Weights of a small transformer language model.
Size: 8 layers, width 192, 6 heads of 32, MLP 768 tanh GELU, 4.36M parameters.
Architecture: learned positions, no biases in attention or MLP.
Training: 154M tokens, 2352 steps.
Each number is 500 + 25 x the weight over its row's rms, rounded and kept within 0 to 999. Layers, rows and columns count from 0. Numbers have three digits each. The size before them is the row's rms in percent of the matrix's.

# layer 2 MLP down (transposed), 768x192, rms 0.101, rows 443-479, columns 0-191
093:459500477503520430479546490520495488539518538533479468501456467533539507528505471488518475560507533504528533491472485477494509539528475494510499516470483550470508510511554464503512467503539510524536502469478554499472509496533515475513504524501503501520580497477534463492494483500518515526497529510523493479492464490467513516537476518491494495493514468498512492470493506460504459496528478499495480508495522543489481465518534508476481484508502519464478461480481501515484490495535481459479532471500505514457505512476474565520498535537510490508525480506459534519501504484534468513
092:511484489500499509502509499509513456497479478507488473484485476502453471536506528472455513443525450517541494520500508541494495544470536495490482481501515503442495524470493491531478484513495464509525550489483462518523517505491474493486510498489554486492485492493495545517500466513501481513485484465533493493514496519478504486536512536491552519546506483497526545497511505468485469492498524437519514507494485485525539498539540478473487481480509442463525474526524520454438511495519493501532506509519480458454455512498500481462476482450482515496517504524509479516536499560490498462
096:489493456516497493526486523504517504514480484500480500507416502468528511496454510444475463475522491486500483497522442508515515516514496479484504526496473465539541545509478522512483453505537528463514503524469500444529545461499515471501517459496487470474463498480512502469538525522490548508511556504526491492509510472529550534525509546462494525533507490498451487468491515506493497506501499450523551481482484511498515488522538497502513499487503498498480484508534502474519514516517479514502545478546508478481532490473512478478521510518475532474496492505507522517541467501567535508
097:533493519435490484490490525566503500511454451509474476537479521456513521492506526499526494493504524454492451503543495498501477537522532528513486485503508507524458528510498455509503547521511558468461536483509515517545484454503495499510465508445480503508476478486479493477480550500529470508528550495460483491491470507494502489471489491527519477538532514505473460469482536513478477483475497470487507495473525525472493512502522500474522501519500482531501514508506511465522522517458507524524500528467481449534537513480509496564504484500491464505513465498499488523465512533506526469
095:464528509512524507503503503510454454499457469501499551476476468509521484550493490485493483510446503519528451515532527497480514509491502477484498509541487522458485512496494523492482547511503526534466469516522505527492521487505501468496457501520479522455502450456462541475528465500525484490539467488506503536500492488515551527507471497482506505531504494513514538488501512486470481484470497516528490530484441467541509470518493466496527536539508468500520488509486518481508520511526467487476483462540458482462454464483531460463551484493484502495522503499513533476461460510496536507
092:552495515520475464531464486526489504458472489493486512483510524500515513484495495514487484521503509488520508419484452504474507503535547488453506491490486476497482490525506464483491454493519509480496532458508478518548472532473514493525503470558503479454499464487490533485494514483483509474498481520534505506477524517447536475482512486468501489516485471523496471515481535485502476474485565560477474495468458489470492541483517470495493525492547497497500512463518472457537472478497482453507493480474507524514459485507484501530458497491529496509552475494528508493454499467497530472
110:504501503499496492539493536485506447536489491523506508470493482521527530494507487503457520489501440484517498489533524463502504502497546486474546500493481526481470488496506465509511501489484482537489487553521492523463483485501507442500478485467502487504491519493551478479506472456496527508501488487450491480491509507469517538513502469500487516515518508470437526507493519541472491463510518487470521495492514507493443507494505464489495478515449493510484545457512526515586514499476464486487529569552521508521496520474502437505552505457481475478500497479533496500535496517515526512
111:515521527529516469464494516482521514502501542491536511493565511482486447481509514492522476530511501526479480538476472510530528505504469466485486536560509492471530498485483466449473509472517468509502494483506513492483495504482481505481503463498456496508543490528545492504486523511484449550449529498470506512513519485525531525559440507508466464477505491483470483522493493539515495454498474546489510521508513491477486465471470502488511503495530513513452474488461471438538511481523531483499518516482508524515500513513497502525521504511528511446460522500491516513531457501499455531
094:470500469469545449462520483513510482522487469476574513469488482497451508490526454508463491487495514450501502519498518500540509499489486483505463528482495496452522495482528503490497510522511528518498519479507475490468495484485525520513464474518497492504496481485479475457548497540497497483510498505462464495500550511549483510550522469455517475513476521463554501490466508516526494461527567532496505511476514517557526483497493507483496507485529514493477449499501544512505487472474492473483509495521495565453524533477520494521531517483503475528508460473472513467506522516496503524
098:545464506519487491462499507511494498477507510489537481515495503456519525496503527493511424526453493550482540497497530459546509504551466513531466497515516499505493488505490517536516508509471516508489548500531475486517525520505531549510498498523497537533507505460521482517502540493539495528469540487517538454456513526507485474493485463485460500476484506485492494535508533480499471510485475540513521503485501503537536531487520487522451502527499476477489471459507492510518480486485565490476455498517485464518516499503500531466494502468478472521508504501446526500575461532499497505
097:482492490492496491461525535493486472542478490526503490506489514506521555488520527499486497501537534519544508490482536484476502501512520514476478485530511511472472477471456537497497447509523483523514489465516505485485462486511472546518549492506548495471492517521477538504520467444495479533498488564483514516453539518515462518497476517505498494527521463500481453481464504525511499448480482528469488539490498490515512473481493475457489520462478487567496503533509531458512479510514507525496516543504483504510530506492448457515465495491487517544497474475535483462495500450532508515
100:482535539540529517479509470518504495489468526420489519475448491500546477520492489488553520489457514508542496487497469435495462502502485487506477505482534537489514512481488464474504489545478506484536488485492464521479500483530498486472512443475491511522498434521481531519492482501540496504520501465519482466461495512483490510501513480497584480507493499521484473495490508520495536531511520499521503501506505534527530480490559490475478513498470519487534490487486474503533528521519527500536490516471480524481502529530570508492483512516479457453484501502494497525502509537482521481
103:496512477450530471478494544512463509570488520491477484507503467507502496497484499488534482444502487465501470523484512471487489482448495480501503502510512499485457496517522566450548483485499518508528530497486469507557550496492542446525484463534487514489501478500524509515490509516486518478484498484497515526537481487491470481536539529500496472505523467528455485579524501530495437526504486466518497483477496506546517503520506491513500487469519509425521529553504494502512497477516497507486515496501570479505476482510503524525481501466520511499491472520487488503484499491490467502
090:468469484486506481478480547502535476535506516492515519492514506536526496511503482526479483490482471480485472488499494453499477502480474542459468469515470521474506544459465558472492494481504486565525513493566535498514464496481522521489486495518492498449536506501475531502487491533496518477512544521507478475481515532485475531492526477496504491481496493473516492470420499517503492520513499529530521567447479488522526485509471489503522513540486498512542504515441554510501467510531511502467494481518500537492500502543478473482480498530499512495445493475473486505531487532505532516
094:503479454472485492455516429495502456517532540514495493477505506477494537491485480514498481479503542542516489497530547503511469490488532489457532520484543519476553539488501503497482466495512542500545514502467501501478502490491511495495465488464482502482502552481474509520522503475510457457479500505520487483516474478530513513483550472481506466505544483444517459476511506525495513502505500520505497504503516495515521490518507493537505503497498532560540484563517523464477545493477501460492512500478504483485555499489465488481511453528465507504505503487486517453466494493480445450
113:503452532503527543452522508520487533485539480488502508481471466488525484477487462474445466510466508497528498502495486517468493482525547487499491495529497502543470487523536474506522552496488465522482473463466528484505476517483523504496511499538442535507543504505527494510480464488538464512508500476498553512464481527508539513500452492480479528492428512543472522510493480484496488491488487483513485509511514500472500517510489497485517525497480494496519545488542534529474489494485494484570472482518511508465486467508555492465502523510475496497493506491466497463557464534508463516
100:532483475505509502507461438527516560503536489489503499528492514520490519505513474506513469509493454495550510511490562510548516493490477516454539519469482489526489529537531521490513508481488489525491517509494532492520521511503463491525554494529494474557493450499543506481491503511549522481526477489507525456492503471496499433501494491455478476537457493509481524536492517487499509534501448519499460496453491493501469502512547497484502535488437479499503504525495513504500482483499534487488497495547525505482447499525500484551495451473504517501501511557472514503509524500512493523
091:517519486474482457508528532529520511516520492516516506495497451510507521486516532520525432493483528500450529511514478484502485450519517441499538510461480500504449516529480544478501526486506470472451464463506537469483508474528522484488485480490476501531524496491475557461471471518474489459516489492467545508496508531506481473486478492480444492483507539540489489461527505494529495516510482477501449495507524515502536533549515502525483486502452473484516510505513492504511538478454511463525511462505477486493521488518521523505460486449542512465506496486504499492524485514504500453
105:527505457480496466516516531482516509544456530537473454486462494446501517499503496534496507491517477498505473446484501509513498490514550499504550488529488494524518479485498496492503504486497527537512507505502493491465491532494449501482511501482482497533508558521446542512526467490493495505481513502473493497499504528488546469503493525525513475523480508452496507516495500523539447496500481513506474559524511472485454489529532505539458465508448485505528543487526476456521477485537476526493502496519498474493453502519500442439525497554486518485479503514494527494476462478544505508
087:517489490531512532513488475501479555482488483481516518525469521454506513499511501488562478501519498509532472491512546541519519488510468522485519518497495501496517507520492492522506512484496477507454470536546455512543510468455472538514530472517471478533460514500509547514488523521481463495477506537536486529487486481526478490522495444539504480522465523510484464521498483515505529471533492549533494487494538504486524487467488496493463481507449505499499508505517495517505473504506500546499483522542514493473482564518491496517540524475493468459536549540537459488490486452507549501
096:514534516478484453524483514465459490468521495499469493560509494491495529526516467492510540486500495527498479494537489486505513540492488470506479499454541522505517504512504510499490441522510516503493486504516463465474506499538529538504466525476495502527475447514503498496498463455508496511504499515475482474527498441548492494469534487494528461516497461452495509488428577529498528479523483448502483508449506458525475499483517473499458521518474519506480480502484460464454509511475458519470484513498487502528511482462478513495522483486515493564506530507497504517494525488501492482
100:484546451497484480527499532486511500514521490472456519492479511520507488523504488450540544480464542520491496505490548511516509466527490479464441493462523542517471531464520494470480495518511530514522466499466455532512525493504508477520493487523463508539491481519475518476521508522464460477466499490484519487542522487498492502528479467494507508492502549509524518531511465510525531504485498500564513554477526442480506505516476489534504477501508554479519573492496493526487496499503503483522500501493466469490554527502452493495487496543545477503472488499490521475498466497503514463
092:518503498508519498493531439530535554469479493505473507466418523476508484532487470530501474541485491498433486478478473506485533493491502466479477486525509507419496530529506500490518505494479488502520527514538497451500482497463512526512511499485457499496498536490476511518562501471481479473524478502532544448491553485541515522477490505486496508509475520489504474465535483516509542493482515525484445515471525464499493478517508524501510510466478496511477494511527502532506493521534458484487540475555456455485516504469533489477522503484493524503492496508517486491504512485514526492
107:550531544510501494497495485484488489492498506528497554522505527482494454483490519501487482438479529506447477504497501494471486497438458474482495516527501456476515480489447513544476504488478477490507511530494469513474493491483554593540438539488527469532509508503489515485486505501481502510520523562531502498502530526460467510523505511506450511523514482473505471494507478445516500473502496501462503491467481496519476493519458492500502473501503501514519560527542483500503486509505501523505517552524486494482519524495506440511494466514474470467493498467504511501524528490491484479
108:484562487515522469486466498503473468503481518499513502552495531508503480536526518488483497536515501542486531525501508516469473489485498464499479467533508478466499532469493550538469516504505527448533513475503472489516522479452526536493506450503514510499489494483557507524505504478514499474515493513483561500456523502493510501501534522521513505473463519534496480457510488522482470487461491477531501454486468480488535475548525519487484526539491545476521491483494455499515512520482539480507497482493445484516486514440518483493464521522506442455500479489543478534534501479491511492
092:526502488483480505489489517469495460487521478461563479452495540516470523486456490527539472519486546522507511518450441505536514518537476518484491532509514510494499511522497456510511535506510454471532505487462531493493497508499505534515498497546435483457527491478522547505471462532533509470486510490449465470493503500547493500493474514502502474488536495492492531486484459501498481562514511487511447494509490521508507485497477485479508501488501487536510503542467505530492506474494490501508542488519529487512490494513504513469511510524574523452502528528553493508522523515544512501
092:501539440506492504489529469499500502492491478457516500501490503491510497570472542455525543539498502489458517493498544463462463502473570500537515480499464499453512479505496491473497496513566482478512448512507516496482465493498485500518558482473503501482511524479513545477499490512559487500505489511491561517503480447510492500498514506504488499470559524450498491480521483437506474503503506494514505494509507478488499487531517461507491519492494536534496493522488514571473523498524485498530515502515489520469494491501485487501527540540499460494475535489507530484531504513517493461
100:503460468500559573512495480509513517538569505515525489502476505440474547518507518489485507501576469525488521518491521471484497555497546498479498514545515512541498487488475500506558509527470511540496492509459492477485492495508545482542490495497487508511526504480504493508476486478450518463545482466504529478516507507501534489523540491473482512480520496494466487502516493455522512491396507482481453477516513481504512533532509504493506494497529517486523475489534497480502471500522488509486511497499471530485501517523504446496490493499487508489498501460469512461523500488499509520
094:476536526523432523531519492535502490466512529516506472435544508481458519526484492503493553505529484492486533482526562504530489500506516487508485492498545505503505496470478502488498502505471543504530496498455482537502513540473519509570477496473481484459493534494492522561490521493513486481489507503508517524519534505528550502498484486490488505533529498491460511507515502499538478486490536562519467523505495517511528529535524502469505498474513519484504533422497497493534479468501483494488462501507519538539519543472522464523524531531511504520525513495522457524475488515489522495
104:518552527507490517516519525502508508482486484475511528491532493489525520510466453521498507484486514489491475517495492464498553516512544514492501500473497550522529536562513485524473515499442508530499540465520545510479500532528451475499481496490523510510529552463443471525538472543485554531492479476500467498540485452523493511548515512524477541490547492539461473468487531533509513531498552512473512542490533499487499508495490531500508501483538513482463524501512519505494519475512526491500493474497508533536494479532474541505518487499472514498489473512510522481526504465501540512
094:478502437504526539487461508474508473487486469526478504473503486504501485481518515537552467498461482492510497498492466495519468488484528493507503497503544542482483488484510472486442493490524464515469504453496506509535527495471511500504547514507508496522499497525449500489490532494538498540495506534444494434521520448517495494499461457510517480467508528488478482455453489504495486485498482482481505491482499503470506518577533505481495540496521541491485475504505511489508450493506511484480516474465439540492492507513452465508516494483477476479518451502523557537510519491499472526
101:500499494500485474501462484496525542539522542467504461473501518468474504496494475524482491527494514478507492492462514513514507460527481488508529531479512504507532529495449567525478502505479471505501489531535506473491481489514480507530484510519507498451487476495525501491517494484485514488496500530479544512480516484499473535503526547508486454476510553529489484466474531434448503472502456481458491495496473545487486561466468520508493498529531484495493492484490482486502519486473468535504489535424455514534528488506467517498474514463534570503531488485484474520505527508518495475
091:461521506460513514535546474553459517472488533490454481494469486511518464525469509505469503507453493485491474473529468548499493450486504527487501467457478460491508481465512472517529477513530504549523561506559496486490516506512504478478512495495447516520510489518502518515518473451519520502505509492516534510553499487486491514504464546463536472491540521494515491471502468507504490538485456500501450480505480493526501508518508480511490468466465514502518503507480512518478485503518469532506493503510466460511460491512533466502502509481483571488502500501534465495521493486480511435
096:498500510493470520515540470485510486526504459482499494514503497517482518483474470467517503494493460523445494460471505524578485530457545492457468498524498493490515497462511477480475486534483500454458487450490544461514498495521444485485539506476543463489514478490495510527504454519496505459437512491498475494490550499509482559491488500497500499496502493462485511474470484497443483532540444482468484526477498469503498515520501496506482503497482467522497518446515512501486498508531537518466493495508465503517524511526511535464519497522481544469494488466476494524477466510518529511
098:536531477509447485519510480561494531530510459502499491517501511483531475492513496515506501465531499540509497491462511498457491509462523495472551529522493520494474486519526520512486488479462468505492544484530479490495489492516501480520474506515502525518573543472503525523535532474525525494505478529464494476479498508513445462499503507497524502503480528491496484463496465497450509503520532509535530494500519535512535487483450507518492521502520480516491506472458473515488522481500536469526519488500516465499474480488482496492479490566507481409499486517427469486470497490470459502
097:509496452506466522490522504459517476491464510454456528534536471499491524549464504525469514525526525490510553496477493502471453501520506486505520504501503471490520510518496476482512480458482496514509452541477490513490506508452535462484472488489512501539498489517504481548506500502512462464551496533486485512470509514473505507512519507476477505538491482525530513518539506541489504449516452521509530541419438504500522481534509512493490540469527522509466491501543468514533520537476510479493489481547500505496512527524495501491521510530526475515507505506500485528504429501503479478
095:497482502468503523537495487548525485481560478498503509508519494535535500495497470523518469487513483528505460472532537456514523477480465459449461516540522525504486443497531544509478500477491488526434495483536492459535480524513521510520473525481455510501521472553513467498487472496488461523538498486497498515498431485552492502493496491508497486455516488490461483488431491497519485504517517465501512507515516489487519524521507490479498537490525475523467525470483456477477441506546532487501488503530502470459496470519503494490528490519482526529494491459481500480496511509504514500
# layer 2 MLP up, 768x192, rms 0.141, rows 444-479, columns 0-191
093:462482458500525476490474488500491506481490532534463495533514496486552510506470479458488512507447513520491497503453508474500502459494500518506492466512522471503534519517509478457475510451500533480493467494532525539523486501494507489463513492499515462522489497488478453516516487510481468522515439503469455484552527543498493516498491470493498531445497506474522498492503533499512537517523517535496491479487505537498533508519525511493482550453498456518436463456464453498446482485556487520502522477494513504542512522502491503525501527471473499519480497480457540493462518511519482505
097:494486514521500466490496432481490513491534464538457492478520503459522465461479460505510547535512513496507506534504515511509508466515505512515494481514506524503493532486528475477521489457491513535432478531482506500513534477561475518505520495550501498477555504519522543499558487475491483500473441509541488480532478469505463507492514506472513559522511524531467521471512517479531492513489476497438488521535512455475500494504517511484489536556498494489493486490482484518464517491493448476535491527526512480467521532512522483494496527537532542513497495503480513524501502501490510480
093:494507460546508491470511507483498505470542537521479458504546462484464505509484525480482498522485556476523554511511528502506506556491511494517496530504483533495497504483470498456523489533506508486503520467468506488529521473469485470459528488496503492481525440520484463473493443510500509492522487505503475482470496538482500513504518507487486598483471527473497500489516498494495455484502509503492526528518480499540499471489493511523492440509482442463458513488517487462546470533490491467516535472506486523495555497517516479499520511487542496508490501485463509462556498499509494479
098:509473520483477518533453499544537499492523552507525480519527502473512482511464508509543504500523499508479502501464472519476498480484546519525468523501462489502466518509550475518471474513446471479449503489469502458544571523502506508518532471527456498521485524489523536500474502499526526520512515526489476463495507467532524487522449530497467523486466484527488493487491495539512495525499474451513484487541533493481543444509500488483497492517486484493466491487506536494509513493487521506532530468514526506513499529492519509537498486505516468481517470441483500536502470556476453515
096:485462480488487516490524539486495516466492517450530478512491474473488473493480468479517520471487502492457480505492509508482496538467469481510483475476507497507515524513482488470494543489530477516492508547486483474483524472499546470449501502474515510555545506498502490506456498526509463498506552483446506499501499481517484481495509474453520521541508491513491573505563454510493486479487443474484516458512523549455511498496488541489486503523505438484522510488432466516497548510508491478511477515536501503516503511471497526530510547495521529509506484448484494527492509504515520479
102:491491490540501504497534482462502507467484495473492506490477518538515486542498523552544508531522503496498528509530516523504483521536494480518511573508516481535514471448479500508518500485509536467493519451487501522517515496507530481520546448514457531495487523548534448496472460497471495535479497497491476468525545511508500486478472515482544502527497502529544509472496508515520501471495495528511506524484500542540520478504514502485514491464512512522475523468499483463485516528468461477529503519472492530501494496512450511512453499511502494454466488488507558486508435437471482486
105:518513474501505522529491488473542494492499471507482490548502509505515490521509530511472531463488436465479534499487495532480597521484508528488491489515496452489512507488497472485505485550503504527456487477494501500493509551469488462535561499501493522515509499542484490506489491470500486522468509506505498517502482551517462483529531510478512519493493506514429499520526502483446540500494499513519487483491485497537548493505508512520523490547477490511520497505490517470493515505474547499461533496450492506491446523549527553540533474496504472507519481524533456506519533516505532498
106:482530493505493550511489509527509534514498514460525478465552460572531468475549458476476522466519535490512476469506510490526513477491501470437488498479523529517537528483483487523530494532477479488494516515552490494493502490501493524510495541504483482507515512521524524479477479481501504485488497479447466491510471534464495542510498513541500501481514524524482529510455505506477512475516479493522499454512516521490480499507510480488488476500466490512477517495451472531447486504472484568525491506525500444520543456484487462462506472460499543495514527506474527525507490463505467500
099:495502480479502496516509506521532503481511501470510548511530465456485501510550538500481519512535521504532486529505497511487460487508550511517466475510507473452490456476495493511487486518515535492485489442508502522546529479498501491464508564497509549513441482481540486483513488474504510466542485468524472486515472516500547484541489514542495507496559491480501485449479540492509506498503471478504466492510497489521532495486504482447516501465509462473547541495498477523504514463484520521495526515464536496476486539501511482553551530515489517500477479513509497470457476463468520484
102:500484477501505469489473533511555590444522528497487508464536512475488505520489512506502534559485519503520493504499529491501506446493517501522472543481473477515494528507485496484517499495488544463478465505483526491502514536519512504492471488478496509466516466489541519470512507544478492482517525468533520507510484544501498528531517483467529511496521502491508492482507463488496494529493522479514495478472460448517512531511492489522469504479517473500483469521428445507461519522546501501539508466493508506454454506525535544529500535494479489497488502476460481475510469492518461541
096:498507483481522503550480512505507487469495496508482517496497495481485511534538544493523528530532563508502472499497513474500517474483505512506500496509462492508485525499487494516498532489545475535491500449505482482593495474506514486448468537526476496475493508487502484476500493527475509489470470510476514481473515527504495548523451529449439530497475465490538520499482536550516478488500478492479468447562487467511540483508509519514476513480523491511519504471506587513520515456489501478529473504467492503490536483465477522502498489502504465540499476515479513506473495519461512484
103:479478479468482495478517472439528499495476506513488504521517529509527529430468512504483532504507521544520467546477492505498574508489479465515507529490504481490497462486535456472501486495500486516465481534540508509513447509487512487506471535521481522504478482510477508522525502491527493522548499519449446515466515501477481527485508507475489538476489551482529496528518508491515456511518493472508481521511475516509494455479501500461488528509489485508518468467494508517492476530500496520505449495481481480505523515506580472508471509520542478473502531488538479506484526549561528492
086:528518495450473516471509512469477535478506502497516447516538488487469538508474527492537517483468496490488497517557536525482546519476479474534516532556528454518469492491516493498513507498508525476512445499441522493510485499526455477488519473543528460529515521493453498526512524522485510491506469505489513503511495470467487467465540508505509518495449491513511535476536496478477464511488514507503472486493532507542496466496469484512493540479509500532507505475512482482507551494540491521551507513469505505453486518519509547462478552483463466522500507502511492485504458467462501495
096:537496459485503479504533459544518502495513531471486536488488516524490546521532563495484476481505476475505504484483496496456479476468509566502471533553503517446493495505509455457565453484505481501531501476507499517495526437543498521511533501487512550457520513511520490528454492486500494504495526492483506555453496477535507476494489519470564503522501523468494486531516537496524555505485509533491494486526503546490525525445513484486510509489467484517435482483497477499505487475514491501486515510499508528515505507494493533521508527506506476499502496526496474460491497509489520489
111:489496528506536494447510479519498463504515546506467524488469490490499491487500487487450514526505522547513505530471543488512528492491473506477511515464513514523485461507463494496538517492481496505480476463504509458492515543478468529504539518553479519493515495490515541523520427528504511527531463504550526500457471502521450472495501546499478508483471475467515491474523518513520496489545494464511549498494451494496492494443496511498504448519498543539497480493447504466484506521516546511518466514529481551544499475516501484506481505501500529494503534533535512529521476488501520494
096:480496501468475494480514484514536534527523476469504498530503482493507538505491472495503537504512522517476507513507497486492514512504538544510509500518533506513521519455529516510490501522506520506507457487485518474529503455496582501475542526505512515529476497514516507480523461508474500462489511494472531497482457570508519506481493488439521534518496489479457532531452475491553502492503481496536499506509490476504478502555474478503501484447513507514527505508514509540453498527516531493452518555504463556498497537521443514500530490478531520508477555450498500493485479515472468521
102:483473511493466509476483469530491471522509531516473483486509516509489533509526489482495537514472478438488468484460532543483496501476523536520499531527517479455502488481485533512521492498490541514517495485492476552520545522499499499476499495493456499503479476495499492494502515457518522501518522533540426477454493493507483465547494497494510557468479499493494486514534496515499494506504502478478507548513453450479563485494465520469515507486499521481494501468463519497567449485496482515504455452497459533493489475482511479495515479519520509492515483536524504501421506534504500513
101:455461532499484521508481481523459543528545509492525506478490522530518511508512496496482498514522549444458505510564481509524477448528486501504470489505501490539510457489480500481480477514498465516490540484541525532534485442507484449497485530494525494530494550526471508477497485521496501469473473506506496532481453514463502480492507526486480492521488480523500515548530526509513498509511516497488486476499502518456465469494539468448498519483572476479530472503522474489460477495491511495540503495484493477478500461542501504528543526498473508493501498503527507475509552481462537508
102:529539468542462469480519512525499532479498561535526514474492501505464510517480476549469514485477521528524525494499486495478511511515500512519474460588484495529510481525510471493467471516529548524499516493507513519470506496522475508516504493495517501507509548458518494519492504521488511481461515531516485466493497522541536514484475502495503511522514450495525544546507502545455503545480462492516503481501535521523507508542466517451514480515504507510530510476454508513539515508478497515533513510490502538510535478515536569516488484495500497500464446500477519463549489512472503472
108:522477490501536549512516522467545484555514518525536501484482454460492485486502501516512514481505551513508548480517488466512534478481548510464472486523455480472476475475516514502504511540487496461477482534546502510516478502479452458496479570507448516507491545510532515471504532514500501476492497482566518541503479508490475488508509508494495535492483506549532504502487516460496488507479499563498477460560514483506504525488489544451509485520488464503527513504499479496511516508482545511505507472476462456458495480489530514501494500516498503482506453479516472518510483527494482504
096:492468489486494502458513474560479517489498567524503494493518469506511512521482500483522500498542519449512521459506536504464471491487486500503497496496461496540473496498454468496444506500463482538470512546483498530497526477535496507486520487507544493503521537542514468519549526514521548500508525534514504507475502539513496499506486512505520519454516503490512502509511501509473514505486538486454499522475467515518475516551512538487498517537423493463441512492501506463530538464481506522472472493512498522523500512513524473490506512523459518445515482482485488539513549502467465491
099:484532492511462499435521537494555498494478487495521451534507483506495475514457497522494507481501531523488493477482551489477510526537509470500482477515523488461482501483523493545483500489519493436506517517523511501526521513495519553499487517507471469520501518491475523452510490526503417488477491485510467457522469546484472465438516519474466501491495492533509488456493508494507536471454489524488534500461512490528492512475473536520485492539535545539488469502492498531534505484547524533503517535510525524517507523480475510488516522478484491529466496473507524520470471466501495513
110:492492522488463513471507481481508490521501503501457501533493504532496503456481513450500505487485490481504493497540468488473527491513523528524493529523507531494487445520552499508472502521498547538479526489529533544550479555554468513514501524450502492503455484487509473505477486500480491490500504472489495507501468494482559504502520519531499508464524479523559495499496498483482503560495511557476523474489545485498489463534517501489479520516475484533479539499467534480459506471531462519512484486491505502472551507507471482536507506483443504533471495528473511535530458497456520487
101:502442530480496516512500469479465518482536554480484503509475526524534509544526529452509499490499522512513520471499507483552521492492462548496539480437501508469480557498521510497509484496484502507501486496461539501516477434482486486501549538461518509467502476524540501488445490471495507498509486470502488536508518507474510518513496502486518475494485536493489529492468482515487506545476502477545479522486481516539499484463489502520486529484477493498489471546487505489468566464514510518526480464535518484481518466529479486498475482553484528490505540478517507500533458542524480494
094:447455505483532484471540496473487508538501525559497497579500450509542518502485529498483524492506500504477508511511510533505487493489493540480517472467476486528463462493494520524518534467537502501521505532496500495479459532533486486484529522456520482485490510462482463491534539465444523511511498493484465511464452543470516474538512519503479488493496494496472526507487520466510484458511476499447498512508471488476431503470470530493546512490502509510492471483507485519521514496481535494523466475455460489532547512473498447497497515476466504502512519523508499511492511476487496488
088:480519485494517523510469514459510496528508521558501536518497479489538488438499488480518493493489499504508504543495529498540556538528495471497515490510506529520489504488485449512442486503510496474502516540503473515473509471492490510540503539515502515514521490498491479521455497506465497508540511514521434504507503516502508490474464496489487543489484502508535528539477466453498512503477483510463494446496491491489484548496473519471531512520526503462532513453492469538485558491550444549496477487509502503478538559499481482513473515525482495474543500517488544469509537478521485487
096:470491525454468499540481483468508525518476503510473464541509476526519513525514506520528507494519542484501460478503471490527454527521490543502481494504501535475504512487443466511480495509438450473480482480455493472478501522521525497541531543525501551478536509469515465470523493516500498515529497515544496489516480527517495464485520508487578509512503538498517523482486527502503506520541517460496444496537487466487505474480507504490507478517510485505530457528505508493535517544455512565503493513463521518538499508462520504510526507503471493482530490494519514499483480539504531465
097:515481523472520487512536525523499511500469467518495480532515498506524509457502519469478467475444518522503427494553479486523513544508468504528479460508493526486503474483469512562504461444478484501503506551508501455488485537505533496521476507552523495520474440544559483490487529497530507530514493489545486494484525494518503486507482528466514517481488507449520544524494500481478489535525510465494483484520492494503503499490471511510491541508522487522487528480537525499503480523532504513519502517512492464448493500534507499524518548525487530471453491494491489512481512507487568486
104:479508521514500487501516544496489506478505497513453505470516490503525459472487472487477529553497515491558438489510472537555486522512482495465513468497457465482515508503448488513484529518461502492497442486475526482539470531495558487476479521530496539506467518478486524471531525493460490499511516548481487529484534445505451494536514532495500555531521518484508486485521514475514496427435503482523460472498510513527489528493457501483492501517498525485490498476491516508516506462489519499500516539485512532500489500490504485487514524476522516482519486534520549505509525482515517485
096:499525542519511538553480519546492488514497493503552504508512522531532547501486494530530511494474521503463481458529531517451541489532495550525573491506502507522516516500494494493476498523497511530522466482536447489498473504514490478491472497505547506485503505518513553526523504513502541476470519497535519476464474522553489532476514500542497480493499493506517528500541480510490503557512495487519452506488495519458508508468508528483511474501458472495467460477507465492521506518501522486493482499505537457469478544479501514474467485523518499493471552517476480531487502523451531468
093:452467457532493505497482530545496497480448506510440482465499517447486473477508474496490511513487495550521467506556439519497517547483530526457448487565502496512497511515487505488492504489474524538535537498539481479516472476524546496464510503514496514530455532511484508519512481495498495481579503471540491489483506499517468504495476479484480517508501507504490550508527511493477463466491490533497517491491538483513502521551510462483484540495499541480476514541471485476490511483500470475462520491481486491503549512488542505522516486501494494480514547503495494461508501498494525512
103:551465518496522485469476491497496477517510484509473498530471491532502539481510515494502504451515466489499481496492527516475481552514408559492520535521488481542495481508560474479494519467482535483499534484491496524491530504508519485481534464532547508519478519486492520499487504483501518506478522511465464520495507480522481522495545505506508472506490452483460513506516519486499497513515500499493508534482520501508485514490521572466522491504510505535515510523523480521489474469522484453470517474493472528467498551485479509559498449568499490439490487471508506526531505466503500521
087:472513497487508499490513544511520467497525498522482474492508491543475475471529492505503514505483486506493444502506469497512499502497547513477556485522522475509490508448435521457518503496488477472512513524475432532522493473477491458503516507518498499536511475469488468499455502529472513533502451475523515474509476516457472501451458544534533503499510476518502523490551477502545497511466434532521489511506515498507530473521564525488470503518489495506537515495530463503516512491477487509545531502515489531510538491522523480455476501551540490531507489511500466479497493504489487533
109:499490489539543477466483528531501512488519530537489518487518503490488501511522487509511525509468524498556534482504479479499516497542520493474524498509507513525484493475468508520493512470486501493448516462518506541514457534542452520463505530500505513531493522525527517486463525454488471511524538516454496477507466482462504521498519494518477518486509523505475502471478534495505495550481515473493497532486502468521526468521523521482487503541511475538495506497493526486441496533510467505535491478456497567477466472492492488448479511522549465431547503482496477541479487523483453492
098:478490526493525507470518534485544576461511477499516501497489522481510500480500530481524496519539547514523448472468511495552498495542475524479507515520491502521497546511488496474501497468484485544482509456513516453525498487482538515444504497523479520479488494553516513497447511525522505468510490483493497507541490470478471501483469498470506492494518491518498489516484509472524453512517469521510464527485501487505497458516505509454493542513509481476502504499537509487504484486491531561538497521507497512506482554500523493566548513531521500471531496516567492515567515511481519522
094:509511505547502508527503502453487499514528520505528526508485477461460506528500545497513495534520563476514517492472497499519499483492488563510513458454493522482503477521488479474478483534510520558521523490492471519480471488499481476473518519518476529470461514500481486504473526485438530506507454545504507523491523483515529485488479492546471505526496460544541501504522492532463492510471517503538427515485495503490476520462466490499497476510500505500534475528479516496512520502460484467425495521537516534543498550466493492498518464468510499516498522488508529490463467501480515519